{
  "hidden_size": 160,
  "norm_place": "pre",
  "rope_theta": 1020.0,
  "parallel_block": false,
  "optimizer": "muon_variant",
  "lr_head": 0.0156,
  "decay_fraction": 0.883,
  "batch_tokens": 32768,
  "max_seq_len": 512
}
Each number is 128 + 32 x the weight over its row's rms, rounded and kept within 0 to 255. Layers, rows and columns count from 0. Numbers have three digits each. The size before them is the row's rms in percent of the matrix's.

# up: layer 5 MLP up, 640x160, rms 0.224, rows 292-471, columns 96-127
# down: layer 5 MLP down (transposed), 640x160, rms 0.221, rows 292-471, columns 96-127
up292 098:110125125095153118151128086153114133142158129118146111121116103096109127139169122081168114119131
down292 100:128125134166113077139149095118120137096092134074113175080140168133128108148148125157164156135099
up293 093:155058097142152174161034143104153103156141117125082084181080120156054093106094102095137124135103
down293 097:134136224159124104101127094157129137094088103133154171169122103140156115154157169112165125143118
up294 102:122098137096104155127127110109105084125151140139137117132141101157129132134131127061084111181133
down294 097:121072092153168124155105154151156141218135121174146117163151121142138144139089110082111077124093
up295 090:143126148138125128130188160109108139142119164109105220099141120124099085088159211153141107135119
down295 092:070153175140169169177075134077150087131078149112145069138113123104149159181127139072162139137126
up296 106:104158167120069123120119086095077159143167131155171081145114157129093131128175168152113032151108
down296 105:142108139067097096172156111065143148126134181123132118101117213077159092091124146133196158168190
up297 111:119150071097122117165096129111071111137200120094131165189176108103149137092020087140119130147065
down297 108:095205168201083217169185186149132077164196145092093099186149144161181141148135113098106116106129
up298 100:086083078128174063137084094092093139114132137055160157105104146131086134088113134159129110145131
down298 104:094028141156134155127167111098120107126117083108150159081081107111092131073118139122089163142120
up299 099:083122125076107117138102130150137110034112181125128092083069080131091112140124170143129116113141
down299 104:098160122130116112180093100081171155139105144171192178112129138129125064120120140111154102149126
up300 108:169211085167143116170149145143172130101096116123156105136076113086145146095098145142151162138122
down300 108:175108171063124094150172108160101113141100087144129167149154132102154159151130119148089147113137
up301 088:119115138088154120158097079129114100113070141122123128120114151051163102104116127108172111160124
down301 096:148030048119160141167123124164153155109109135115113120125171135164103106125124141136145085123093
up302 106:079170065137116044141107131177108101146139076133168103132133107159106152068144177117097172118097
down302 109:083149116144107158137139134156144107134086085116139102115079172079114108086148132125132190135129
up303 095:146126137118103162116129081142069142118074145162095159133118132094112192163083180102141112140069
down303 093:199039069126089139077150101152134119126109099143121139152136072138146111125159078197138178148158
up304 109:135098129114134148152101150200132078169157151155127127123105185135148142102194165140197109079132
down304 106:109110094115121118163192151160131066084103167107143182185149127150119077113122143104126115070128
up305 105:218160142127153098096120092141157065085138121079131104096073136127106146150162143109145122105126
down305 105:156099107108087146141160142121074134157106144072132127172139118162148143150140100131146145131111
up306 098:131194164173101131165116120192149139171175140149173140120129086181128133132149088102108125144157
down306 097:181124081161171109073072116134083139163156150121158142135082020235107148120177120112122127125140
up307 108:177200128128179130081112128125163146134142169119161078175099095146125109155090175033149085137144
down307 104:148109108150097132102166183129103163127085128165130101213094196174140120160130118077095105094102
up308 095:169157133072147169129089134129137194149092149138162124069081167145114155125059153076129113095168
down308 095:185130105089156121102129106089125144143085159153084074134101130114149125146129093100140117064078
up309 095:134108144157148143085084102088090177147089145177107150126132136130076142121065170152101130099159
down309 096:091000052144125117175118085160126067071110167183140117160149132139173177147140061095168101140102
up310 107:188097119106193139110150138117103164151142140134124166101114171147127165164149113116086108145171
down310 105:072086106133115168160088106132155090101113185087143127117100095153163123120131106122082106042129
up311 090:126129129126174084151121080161106145120101099086076177208111112153122093154184080098172148161099
down311 097:130043129122108183085137137071137121130228136144125121117140126126113108113114102112142152139088
up312 105:123141136094124131138104097080164036121121129118107119122118100171099128179190179068167101137150
down312 099:151182112136090094157171125137145159181116087080134083096173117199166138228074157048167110098101
up313 101:192137086197104113155144122161161131080170140122150115074117090091096130122100142133112105125140
down313 107:120041103135149137127093149102117194098134163119080123119086187190149115153106149091150093195153
up314 097:087163175124131191177099115158096110174094169088102086171125133168119171086128133115131111075122
down314 100:146198126107141115097120126151145113159114144105159102109126114169193108164076179138043138120098
up315 090:094094148183105127122144092166129170139133112049134099131052129116100110114066119164154139103093
down315 089:137134136116144177193134145104125127097167099135106082141079128142153128151130139158148094176107
up316 100:175128141099105133088159146126137124078101105112109131144153255188082069200076167153193165137113
down316 101:125140115120112156085079170128168148132129127145139137132205163121156168076122126125086088145103
up317 093:138118122186090112089153076192128117141130107107073185092133092146164184128134139135072154150116
down317 094:134000144111156109161130098149168093190170118143138136157156104127135169128188130149085088115146
up318 099:096113119087160066108104059144127141114196147144118110097159185126121101099136138120134104145119
down318 097:140122163066135155162148142156101073125104135137166099174123135140175151113141115178103124161159
up319 089:165108155164106146116144138137137126119152080149144089098142092120089073147136095118139080153119
down319 097:108042139103150161147132188160105170132083082192168127102142124101154075214116061119095135125098
up320 091:126120136145132172069064111136111083131161106134171104167148138135164124158140112127111118075083
down320 097:183148112181105115136167143103135007172124150140157102178045119157146173134076181125129078120136
up321 100:107068130125158119110149134152143136116111102079100117088136145184118198089104148158201100129103
down321 100:157037128147123092127088080100092070032119155121143125119148117153135137169106161091057175138133
up322 104:191098192114139103118134177121144174120171104106158210109121144139157149119128148182156163085096
down322 105:124074127111190135167141135103085134107129149101160154120137139152182076165165112105150159134092
up323 103:027092146156094115128142066139098124093131144164125137170128181136191075093078122131111076097147
down323 101:114106178126131159171119186152200101114153146165167141056208178133069110169123147141116168155116
up324 099:139091105092170152137152118133122158160123132119127102112172146088084164111179185129140103184088
down324 102:139037090061186147135141163155099122136181119096153112052111113130142113115144134099113143134128
up325 101:141126115128155132106117111121106065125128093095103108159154155119162169109084103131149141177156
down325 099:141129092109102136123085073090094076101117080121147131139104097160075080129127166093098141128089
up326 094:132122110134144117112116151104126140148083099144139128135145125138092126150079097147090119182110
down326 099:147140142142131122113108136126137138148187134132139094128144125093085119163144157107118147143115
up327 099:125161170086106145143123134136083072186168175153121111094145201084091120128144119115137072146134
down327 106:132164110144182172131085204134113133101167070107162131140146121120163146107156159108124105154131
up328 106:142055155112112120117122147097130142120199148135147143150131139131118108069138103129130174145122
down328 105:133119093166137096169156115131107161184159118095153176096123176081132136116133134141087054121082
up329 098:081106136127156067170036181163142126107116152165110146218066142061134092160156124166139152214097
down329 096:130126123081027145169137187099146120107110132101127101116129128109164123167097029121145149089158
up330 103:101128154153135096158155080079087100150179084101118123178106104033066162139104115175142135136185
down330 100:131059165079077087125074123142153124130104125157123118113119098055102165162165133209150143166130
up331 094:125103128122148150141071077167086120136126194146128170075144131151138156129145177146113156103126
down331 090:097142115154111142110163104123149130177128127076069142101054140196135174144122112106183142161161
up332 104:076215071141113101140104069157065121102119109098108140103112155126151110104162112103045040103155
down332 107:121167135104106115117114156179080220094114133090114113079133111123075128166059129129063136134112
up333 104:150103140065119156131128084091070146143132124103066130177098101115152122134060179113090095083154
down333 101:157156115190126167134016131134129088150088139136129074099138088152151084168112096116130155166155
up334 110:116159122117086122110177117117184156182088118155117121109153221125135061139129171127099118139133
down334 104:126144178111172101064156171126124118154131117130150159174116157156090120095077116127114116164125
up335 099:108138128155107135131127124122111098126114094153156110114117158134163173100107165187103121119182
down335 103:116123138126117140135156131157105154146149102091106167107126193116109150084120124121151091152101
up336 092:116052109073146168057125115093088113080117141083170136116115099143189128161122132111097168142196
down336 091:104007150077176173117144184146134105129137174131153110138137093091145133183112147079158133176095
up337 096:150131157084125123113162104097119174139138115084162085133142089123074160094102143114089092093145
down337 098:101207129099180126131088173113093138122127130161130078116162183132116097099104153182105102182157
up338 088:148123128119178076084145173125154097129121122143165171133087099106125148065120102140145119115095
down338 097:149125122124157162164120125116107117118153146129132094111186121107154141148172118132139116100109
up339 093:127157147124121168119153091120116177075097148101117162080130134146148146145144124104126155144164
down339 092:091101138158075136155123092198138142133130171135118082123195061114123188115119134179117118130152
up340 102:133081088209087152140095090201085095126078153150152132121185084151110109108141155162116137123153
down340 099:142095097080103120140167100115126104133143139113110106131172147181114110123129078103118148131109
up341 097:124082199156146137147114138131110107151223144154107114176163124102105134179094122150106110125104
down341 091:085099122128109178109180215160094162153146095185174082181107131098166140150124100180155067140065
up342 097:161138099128111137097094117162153135128114117166166205157144165096116158115167137191129083182138
down342 098:134093100147143157149180114111151161189086138143167119163139207194099125145108135157110111093132
up343 090:104106083112129120157147122098155134166127137093087125151042171167135106161112115129156145112140
down343 096:165112131118121161131135170081102094137076118107176082181159116119145093147147115169126158099150
up344 104:116165137128090162188068141125158130100107037097106164065149142121154077122153111122083142188139
down344 099:074133108122135146058109074095110158142162106118121051105162093147157158086157155118120079089092
up345 104:132143116109138151082043163093029088121154101123158107128153120173137101128163139082150112154119
down345 100:179179138180157118123122170139150121105159138134157164137154153156107099123117108156180150074158
up346 109:129129149158155077164140092161105076185121075132158209118125154138141065159084113154072160104179
down346 108:120117160125128140096148158089088167217156177162099147094111142111151118120161167126140154123167
up347 101:140180145121172124085148195100141051138068177134108183147104098079115122093133126132134129137180
down347 098:181132130109032101127148090097192183118148160136115169164153099164169095141122090148144139098123
up348 098:155065105093142152124152129160061139126095132172109152119130118183148150097111126067127138170164
down348 097:137146130180111121132095148105147138100078113140131119141052182141177172181142122204056128125120
up349 097:145086096110127155109129130182074056176097165143176083148109131149145136161043118083146148143178
down349 101:148085087124163147122175141151064059128133137084120129140124085107186122096213120100120092138147
up350 101:099102191143126157176192131157064143077139094091135108085153098144137104101093091129111102128158
down350 102:091141156177122113086130165106110127174094124099109106155105155118126170117108132048085168129139
up351 090:111126141046128159155090118114172128132175197149144098116143123121125176176119121075176122166100
down351 092:102009107172182078122156128085128100116107113135119128131104137120101110068158129057106128149083
up352 093:128117182107084123089100157117112120089095143081109102116105123104154122139111088149100146231045
down352 099:142124127132106134110108030121106128110097103149107111153086121150181139129153095193134187097200
up353 102:119070107128137087130082150109099137102141138090100105165141125150163160169181129112138152152149
down353 094:091151089057080114167109115186141107165144164142091103178073117143179111165120150087153123113117
up354 092:131141144144117166075145172124124151086127152089133112178109116150106135129035164102145109117106
down354 094:149038089080137134120091086127142134083110139171116105160190129131153106138098112098134092124133
up355 095:136158133139141116164135112150110137140124156160097099092076108104143165160111158093170079118174
down355 099:130184181150134163111116140101163151140149128130123135103121134132131189116089124090092136125188
up356 104:210100113159077114161173168113151145095160076073110093155055123107125111142130132159108112121156
down356 104:163074100112089129160074118168172112161119094149154091167087136114138113142110092107075110101106
up357 100:111076133088107090169076141158101149157101111104119157115063136098052138117115230110135109119105
down357 094:123099140112084191159132154126043155119131103138136072144098117126116150094142102096143098125121
up358 106:204077093063106154112069123077169085126138085126155124113091131145087101093148173199155125165097
down358 102:091155104098165221139135150086148111136133085202162111075127121080197110043114127099126081052112
up359 102:153089085119183132137129107204145154070133126092125140125075132100107112138170089134104127186152
down359 106:122152146110150167182113124098148090102100196116125134191066116118110135129160124163144166123160
up360 113:105119185142114154159114165169067119087118107116171188070158120106119090127132175096108103093116
down360 110:152127117164137076116100132071054096057123171148112165090109134094103093165103092166108073097134
up361 109:120137212071115098193103124102053160098114109081125120145138137140125141097090198133158125087131
down361 112:070164191194196179138134129097130117133108189104133121158123100140115165163168157103078150134126
up362 090:186075130086130116104148165203118118151204109128123203104114092138125131087124140118084161167091
down362 095:155098144170120147126062137109086086162137110131114109117072082121089155141152081148114141112140
up363 098:108202127132130127154102175113103108140229164154173140160139108157142148175173100197138050117107
down363 095:064130186126065129097136064163118180141108120147176090195109094216123171122159149136137111148140
up364 100:154118146162130120121117111096035115127116173121154159147148089148093119111108109125123141128174
down364 099:116108088108149112125114092144161197158125133087171200097131148165125074195177136115131176091174
up365 091:093116101165197164117099099092111138153143168127085187136129158112125124148156073160147127127093
down365 097:182119086156114113132135101133141200126180125124125127161141074146169133149168140122130076134164
up366 091:174095146158146130100149173164135100140144122016161152094004139104102134114076134131140163149077
down366 094:125018170108140159111170128111138122169113157122109128163130145053087109128122146150124156144122
up367 103:116082113084165089121123125159092044076135112087152181135118130099145117135092076109142159168153
down367 104:126028091158122121119172133104096152135127095199160155113127115126147079151105148062176143098098
up368 089:086111110138171114149126160125155132138049120157083076176129165128146125185047118111198166144155
down368 095:043215185117106079172129168130123142120129124145172148147181147177074183152126119122135142126120
up369 109:148159135108088105122108120119094123130115110158160179152170103121136172156120146138145152187108
down369 109:099058049191076134130142095161149157121106140145129130079171089158138122098120133203118105107141
up370 099:098164128135152121147161142125140168147117109177099116108167180130111128184143114042086056173138
down370 104:131099168075096107117128132149173178147092196090179122029171131117132150143158098120114140170133
up371 106:153116129131127161166078128109099163098120172120116097173110134141110104116170133109126019119162
down371 106:090139096168124150156155181172152178191078129152102123131155146137116166123099071124109174113148
up372 108:108125081153080107150110104180085112129101147186081082109139115101182142114117120129138091188084
down372 111:184136084131096122110087169079195159078091093208078099105131173082086160148149130131104150098081
up373 092:136136159143169114088153140076143152142129083132109100110138150122142149104095153139129138129134
down373 096:160074130098092135088151100149183129136094123092165121120180128104088148185089125140138128085171
up374 095:112064096094072148150147076121091117116124122079164093124075143104133130169140161044113198157105
down374 093:138083132143139126189203132098083156066125076115160088156078116072144135141132126080129109087126
up375 096:140100100161162121116098047104129128091131139124165125139104126080074163156143145139146156043199
down375 093:153118125099156072105103114087133113140172126116125055135100166195117158160183121185151143052141
up376 098:151143092175092105195174114142096134086122123124062158140115134172158150127142126049072117126101
down376 094:097097166124111105167130178188145155099079152123176195115160158133107070078067098145136182137078
up377 093:197157095152089106101136201130098137153057132101078153112192092124078112114048104140129090154098
down377 102:138157139139141062144150114146109132154125119168093110135121097133131170086036181120151113181178
up378 100:135140116182150133160123121153171131086186097106148110124134099129176145152138158170097151158098
down378 102:144123114095174155122136075156147159116107119091192125140102125145129063090116102170156115119083
up379 109:096152106148137143156151056133120084085092148095086121117123133165104104151139171128162105141154
down379 104:121166135123159122124135099165144090162102123111088153152123041178054106080122133130133167170183
up380 093:138060136116118129090146168138079107104127150118133172124148137111115123151123093157177110160120
down380 092:150000167133119167076118149146138184137207141138109139095136095109133102175135133166101120072148
up381 099:105133110145143132097141080128135156097121129165153069177108148132158116090126136122199153200100
down381 095:114110130152098036174151134194099114140106133133064131094170174159126167127129144138137128168171
up382 111:115154122138155088087144090136112116090096142127129131083137096064161141103142124103051065163156
down382 106:123139121137095142182127089072102078138142112164125089064125169160159145060122140117151115052161
up383 093:119147097145126122130142078179143122192139143075100134128175196157158234117106185099099115093090
down383 092:121003109085136205150138130175141154130096066118207138144202084141109060170184122108071138107095
up384 107:095153164106141133073143102121142116129145132170159160159157133124129180133123127173130146105178
down384 098:075206134104153097142120137112125156165210143201078141150166118076148073130164148076185131119169
up385 104:112124126148193141139135141121114125117126190130152222111170195194165180105122139151134145104147
down385 105:123100215081089103117156132178125140098103131075135131111177137143136138096080111137107161091109
up386 101:111111084110131118118074144123153099138126152171140134138092083152086091170058120121117082154089
down386 099:062083124138106095131166129153173143083121121110096103068095122066085125122165105090146126089093
up387 095:140123122101073119100124100070198169114117134077042099106119145062090115090065160145108088127125
down387 101:124092150063137165156105144141142159153126089152127124120115082127128166094074078084107047111149
up388 102:136174151184063093126167109183088094188102172113119131120143100123135178039164120135112109141149
down388 100:122212077115117096140084133150172130128150140114131180169127151145093112110077120132124124124165
up389 108:104188084177133096223061095109136096191104128135158115127117125152156096095075106099140111157111
down389 106:160189135135100124111113111128135158143085121105132118173125102106140137103112085089162165119152
up390 097:143064155099101134091190164162157140163129134125113145138138125121052078085088129154201145244103
down390 099:137149082103114102200152148141115161175106156121132096121141116117145152085107131166128099132119
up391 099:124130151114109119104147146126169086124133125121130134145124135136117110131122130150163147106140
down391 102:114127154058171157136173124159176145145112105133141069119136080160097163131160140139164127137141
up392 096:121167160139104074155150152098145187125154133123044190112143096138162132116149117126143149122242
down392 090:087104133105107119153183120160137132090112188147067101131169078031166097133129073110132123108092
up393 100:115155140157153161183128116073083079122105120201083129144035095129131166159179146093139097118082
down393 100:101142133064210151166148137084099148105121151122145127146108186152126126130146112135130136096094
up394 106:132093175159158023136121156167153158096108152139137163140119146186143138103107126160185135164124
down394 108:141030131157187134108115129116156121068128078148168145136178109108132094123147106132078115144117
up395 107:133094139120183169131116081139118111144205146089149138131098172115141104150138132108096073130130
down395 108:172126098127087194107130163125135141159054223138181139157123147099161176163114143052200124135155
up396 094:103098122135115064080112144201132122124077151120149202152128055160113155112144132081127093172096
down396 097:081010122145165123126099128120127145139101101179146143127148149108151070087091111109123143137128
up397 088:168098169143133156091117157174104063159191147075093134107122144076091126086094109097138181176165
down397 096:101069136129124186111198120106104205121142141109102114145056145135123086087126160145138182086174
up398 100:135092137186166028175146157149122072108119168118036156115109130139144105172112142121110154113086
down398 094:157098143134168101088151110059131186120069083154143077076083106127104137066128158064126161166145
up399 091:103122133060069147108094177086097118162167144158114116105151107143119104158098114040142059108146
down399 099:157123107060122195114109162156117147117143088112111182167123155151099103138163124108206163193126
up400 103:135112206167143140108162156162150127172138158063073158127130076146137129107101160140148126177106
down400 100:107079123201154171173145148129108066152145132111133130162167075095141103131150093122136124106101
up401 109:105173105150114132117154187134147139107150058073168109197154143132160106095147121130129112145161
down401 106:208136029151182171127136136178131105131152075098189136055159147148139137152122139058164116105115
up402 094:138110095128088117137117131130166088163113129127119106119119087182121132165082150094220161151154
down402 094:107102168096157148153132155147109136128110114109141143138130104224113069180144091173088072196170
up403 099:110136124139149131119094108088082156133205096113115127130153169115085123139178106130166114161103
down403 105:099141138171134091102145126164114133155107182057121138122150152073137118101181148082197126136089
up404 098:147108115081121068151153128097183103098124137139135107145114102094148163100175150108076097107144
down404 098:122026141122151152139214134094051120116095130119099169129137104137116108127149090207085150106108
up405 091:135087128148048091108136108157144096072110158133148142166144165139160119128090125151157140129077
down405 093:154080079140147134124146139129160155111051171173139054108098089163135100125116076095088116125115
up406 090:172075144126065142145090053082110148081090064159069103094133255169147138071095163071129131080074
down406 097:157000154160128056150172166068137211142082180124126137176150144124098100154089140143099173149105
up407 104:145090141142155096143120102183118105149163096081123120124122103091086159122149133183108075131148
down407 105:128094165181125172073109152145142111207098145137116121074127113108159140109147122086155113118064
up408 109:152172124169115146109155120146129172173156171116126106124076120124145076153161144101171128157102
down408 104:131167150149115149146121090128138150149119134086105179181071085146112170140099123184074165143121
up409 097:160068093123146126162162184204125069107146083114097086156124137076213112096063140101122141132127
down409 101:134136093115170131151198181102127128103104134147115143158122115075147139109132211150101129154163
up410 100:160096163092093155144000093158109123133128112193117134089129132179104161174145141088149101156099
down410 101:185115133119094094150185124146077124128140104132101146111099097117070100133125109178168153149082
up411 102:111150154162147161097115114121130159152145149124173146118124105124085131078180125122118149127095
down411 100:094101144162155096129107138147112169166119111180120105190118163170105113127124115141189152110142
up412 100:169117123177109120140140113114089106136132110058048109094164136122083158061198116106163128098189
down412 103:169147173167062128065152106112181131169078127071158118125169137083128102142133103135165123118101
up413 103:145158155120126129077171155120174144080155115098102141156076141133163112140135176166158144155131
down413 101:189180163169157144111126095132119147143115095148110124156152177144147157108156092149083168136115
up414 102:152140194119184098133175100091080094126122132163159125163165121154100156104074138148154138151121
down414 101:121085144156126145102104159135127134142155074197170125156141138068143087096144148130158120083099
up415 105:165202143172152131159139045156147151096162070111078093112075107136130154118179098162109081132112
down415 110:106190061097079178150158099191150120155146104158126110149133109148112094128246095158151122091138
up416 101:171136076174125083144121171139171142102088146168183094142147096141059084061127072156183149170114
down416 095:113154156140097095119140134108183153138117114126153145173105162132111128152139111104109122075137
up417 104:141093074081159153111096120127112080141123128114138159161078152083155164181142097154124127115193
down417 102:127147139092195170122153213123120142123147167071131063067155119128145159156110144121152141098075
up418 100:099126192139146052149131093151163127063119150083107157148141124132150098114164148146108121182128
down418 099:177104128138170102096147141110107117119071157139135159124077145135155082128106170165123131121102
up419 104:124118167131141154149129097138157138093147102169123098131123201092144112132134154141142189123204
down419 109:161245094134068111105142160126078102121067093131104116133142163119134124137148150127119153151142
up420 106:133124111125096132126183119153142165106130107129140127110056098067141099179134148138093121137158
down420 101:135152186118091105146148058163186083087141113117095186146095125166107163177163089094088092040083
up421 097:192088128118085138068197193151094177109119153140109141122110161097140083147101177135142154113095
down421 095:149053182063147115142118124092188158146072121180111138126150131109120098086089123145084097166107
up422 092:115115141120127154143100167089108073150124132105126112132158142078125139131115104098168151182128
down422 096:149092175196140160080138122122092160132100113139155122175116133100132149197109114062137136155205
up423 096:122070164132226118144121178154111136130142152144120140130144160090191080123081162101136138142123
down423 097:080100117155158109093131114128091121101167077138182118171129140155141085124108137120198156104084
up424 110:141163164136073161103152115111175095095126123101096179073075164122225120103111196136115037127107
down424 106:102074102182106249075153097144111075124128159141139136178127085096060187099194120109122116124094
up425 103:173162110160145131193111146117118124089151118072193138150145096127173132149114122199099072130074
down425 103:115150092153113097091096087117135105129195148131152132149170143129098102064150118082149090173129
up426 102:151089112139130136121133161189136113119133082137122126135101125102074079187147098158114131126071
down426 099:072084112058118109095113143169126129116097173082111126119141192148138142076161148144096123167166
up427 095:144104139085179097102158156165086141135090172132110137155124145125138149056105102152108139142145
down427 101:147123190150093083128123138129126103182145088095090151163139132079110124107111133118168122110164
up428 098:106124152123114174122138127152139119115130168090106118188143122131149140095117132192208138108110
down428 098:156094085109088126114129142131145181123138107109212124150166129087067105140127092103179154065108
up429 103:118124151159179145154129154091153073043098083166089119133142146213140088118105135122104122077107
down429 105:101115159177176139088150107156174114115130225166138078138180131118139139185123096073081211130087
up430 100:122160131094147142108162171147109129123154129077129119153144132102166174088065113116135150157087
down430 094:123118105090137137142168156090113106198138095090108130127113138098066129142092100107032122137147
up431 099:118106113156035138115144169158112154147127154123116156165153074123163156080149143110127122144112
down431 093:084019149110170090096105171100127150088157137186133090106108038117137131083127119127106154089123
up432 111:095165096086137123145129088077165162092156137118141092071108088113081169112086108114169137140175
down432 104:112172092166176100139099141124141137161151132128117140160143186179109160164111083157141141085145
up433 089:095125184126050177127073086169091107090096118123115132129125091094096122144142127151100069116162
down433 095:114087144077116122158093141153161111136173195158048104149191170118082050154091142127110183125154
up434 092:146120169143145111150138108130097110161128122147141068162118099159146118099143182107123111099131
down434 094:076112106140187127130133136112118114147041153160059128142136124164127064129157171088095157104082
up435 105:134142159137165130130174131132104167081150088076125134162105212103141068069143163166170139142207
down435 102:181119122114167081132154151114133161102143123149161124167154129136124133122079184187161090120096
up436 103:048111150129140085063000122081169115139200103104155130170109120154089119104118076163149184126089
down436 109:112181114119160087079145151135124151133075136124146127109132164109125168099125205198168138164095
up437 088:106086115128100076144109094112160112083089143043132123167125116143136148147134127109102139135145
down437 090:118092144159165174126122119186152165106088124147128141148124140174160099149139076208112117088129
up438 109:185150144160092028142148105155078104107178064059140151177132139150082131066120092123190060148133
down438 105:120190137153140140126084121133111150076148102142089197150114122170128151144175100174125131186120
up439 111:094158160108097145127158115144118090139066163088101113146143145099161152061106138081105107149131
down439 096:100160118110101149086175128136130127116109135156092146116182132164152131077123185124042126128138
up440 111:137119110155124101099101184119097125125108150147141129109090145128065176107064135112148057139084
down440 106:153151104118118104134128064087161209039115128126123144138112160181146121083157146131089079105136
up441 097:083129109131103079112160184171138125170134100160165103122128108082106134120185149069119124129180
down441 100:124110148073134099133057137147072138182123112091110107092135168097176171169153144128160144176158
up442 101:139149111083136121121131138124098144122162080063117139099145177143092187134105127116155123126152
down442 102:138170153134208180130126086077151109129134147137168148165086110134157162140172132174123120177131
up443 101:138173107140104105108128113126210114139117123142067155110090107185102158099136101135155183123122
down443 094:146140118089087071078114046169149111105164205138139110115100115136156141145154115130171096149137
up444 095:121090152172141180142117096133105107073175131103114199174086174172183132121164151129131125125120
down444 099:171056139107176130146113167110083112123125132139117073153131145121149215197116143157160151089169
up445 103:157124105164127129101159091208100118188085119143066126097086121158206107100075139137141156138176
down445 098:148111066127143180108150116207159070165114108190118151113146112188163048111158125153118120104094
up446 094:142124136120149120163076111072134121206164040124126086074114160111143067144103099077088147138129
down446 102:102157146158160068123143154101141103175085099141122162136104149145188092173120175157111127158146
up447 096:133167135119142117134105109119143087126119075161102117157124098091122131150140091203142145122116
down447 097:126121132132155103143179112114099110092114126155169093160120098140135213125090106233147121168087
up448 089:168097074093127149113180110142161113145149181169138128123154167160145119128101113138131140134097
down448 092:082062119097144133115059166182157090185106054126165112124070128103139113123120176104149084151123
up449 099:104104139132136115150154160151090170148201128119151130121154104101117105111139184151123149120149
down449 098:120106173105114103145167107074075117205066132125138096128182124155110158100177165082140114134153
up450 098:160082085124096112157134123112121103109141126090111170172124116114134129127123099115136152063088
down450 098:145133142127174149100128098147116100170052100081166076089108144151117107103115167187139133145118
up451 095:101133112139152169131111124118130114142141134125164127160141150137121177111108160121154141179152
down451 095:119104103166172111185179118193060097198108113130119106105167128108111133140147121081137152108135
up452 102:109112092117180130118108131091094172092086129176121247115120135076100153056150142165157107155161
down452 099:145201144163172160143173079155149106099053112172112100175109093118090087085086090164105100148121
up453 104:121183149113143144176120188138134113164095139075168077172116135038090165131129141078178143133117
down453 102:112114108153122131130063112164096111156129130166095116119074127202096109150166180145140119128177
up454 094:106114106118112175153114089168158103089096144135134081133177169168114143198127133139098113120095
down454 100:139124121147126143138103099102113109114146119117088147133054139079133139145132177142101119095116
up455 108:124122109091120162081152097068144134128136152121151178191130150167105115177116094125154139140149
down455 106:144119108118141118130100176143078159138142151080137154194093152123101119124129125193147178135120
up456 105:095177088109166152158159127140071130169105143127122145141138151144115178095172144093101155082093
down456 100:134182128172042133067146085131111117125068086126144111164114163169164093050101135080099158090113
up457 093:170074142157182107109114142043157105098135150127130098122141106140126173143126146131183101138201
down457 096:152128148112140128105086165099176109089144156116124136218103126082133139187102115061106110141163
up458 101:143116096151149104140116168099032122096079176158155155159187128181063139030063170131164149150116
down458 101:138146174083132121154155140140126141137124142170153090118153143121197070117177132118133166160100
up459 092:140152069092066097146176144173116157151174102113143143103113184216129108078128108079213099132101
down459 097:100073155158152118150135146138135121150129210134123114103148150142162146189045098105088144098111
up460 101:146166167133119165156089134137153108106100155137129163108131100114114171155117091160101178154206
down460 101:094166089073083131134154097116119092194068085134121137139064121158103074109162174118123110135108
up461 094:132157102111101171135106092109106113160078180152094106115121117133110069109128147105123117171131
down461 103:141167104117177095176148126165119058142143150115073090140172178158083145110052091140124131136101
up462 106:157143164124138078114154158077169162085135087183067151193132146094146113147133113144107065107185
down462 103:133070129169141123088130092058166136120105141156130125201145111102185111098101169140195116120158
up463 106:105122189139103056137168098131125180088128185113129128188178156117150096181149148143148121085138
down463 103:079135186181125155182151099103113094095122098190174137141110073115123151064141119116078126130151
up464 097:145066105113100158105099163129160059108095181129126114147127132134155141083113094157168152132135
down464 095:126083101040101149088117039104086108152139165156167163106145138106111135150144114107170169140147
up465 102:098074151129160140097083141117168091106188104064110146160129108101049134131093159159148167170109
down465 101:097064120198131136096112079110108100102164081137148124129119120140130110214143105115178099126129
up466 098:074087067155145138136079097137108106166244123131111147080147099132154140138045096121062164124152
down466 099:096047105104162147159168080142136086079109185082109138131149157101144136099137103081149150163100
up467 093:134116130146082129106114139106139200216154139142110192112143153135119101104178101125132131186095
down467 093:073019141166149090106153150124148154132113144174071132161153135121125086144183161079127174113102
up468 099:133137102159135116197132119141161170139077141090050118075109160112108063167065158161124121133119
down468 104:177090173175071107091157116113133120097114095107149118143147106109107108132131109118109093146133
up469 092:128144081145147146089158127128117117171158102152116113176060088079160095075105132144112120102097
down469 099:155211086137138154189111153140171152144102127145104175137171112119145145069150139170128155099083
up470 101:155100183100057089142083145127111183166160101127077102145139100167094168149101177109146194164126
down470 100:151159150142128080161151147104125119129099104121101088103147141120107153114158094106105125109038
up471 100:162175118174139131170167107177102125127114185135119170101146141152066097115123153113140141116162
down471 095:109101089125045126119112138152166140163092133129179106129128127181114111143142101149130157118140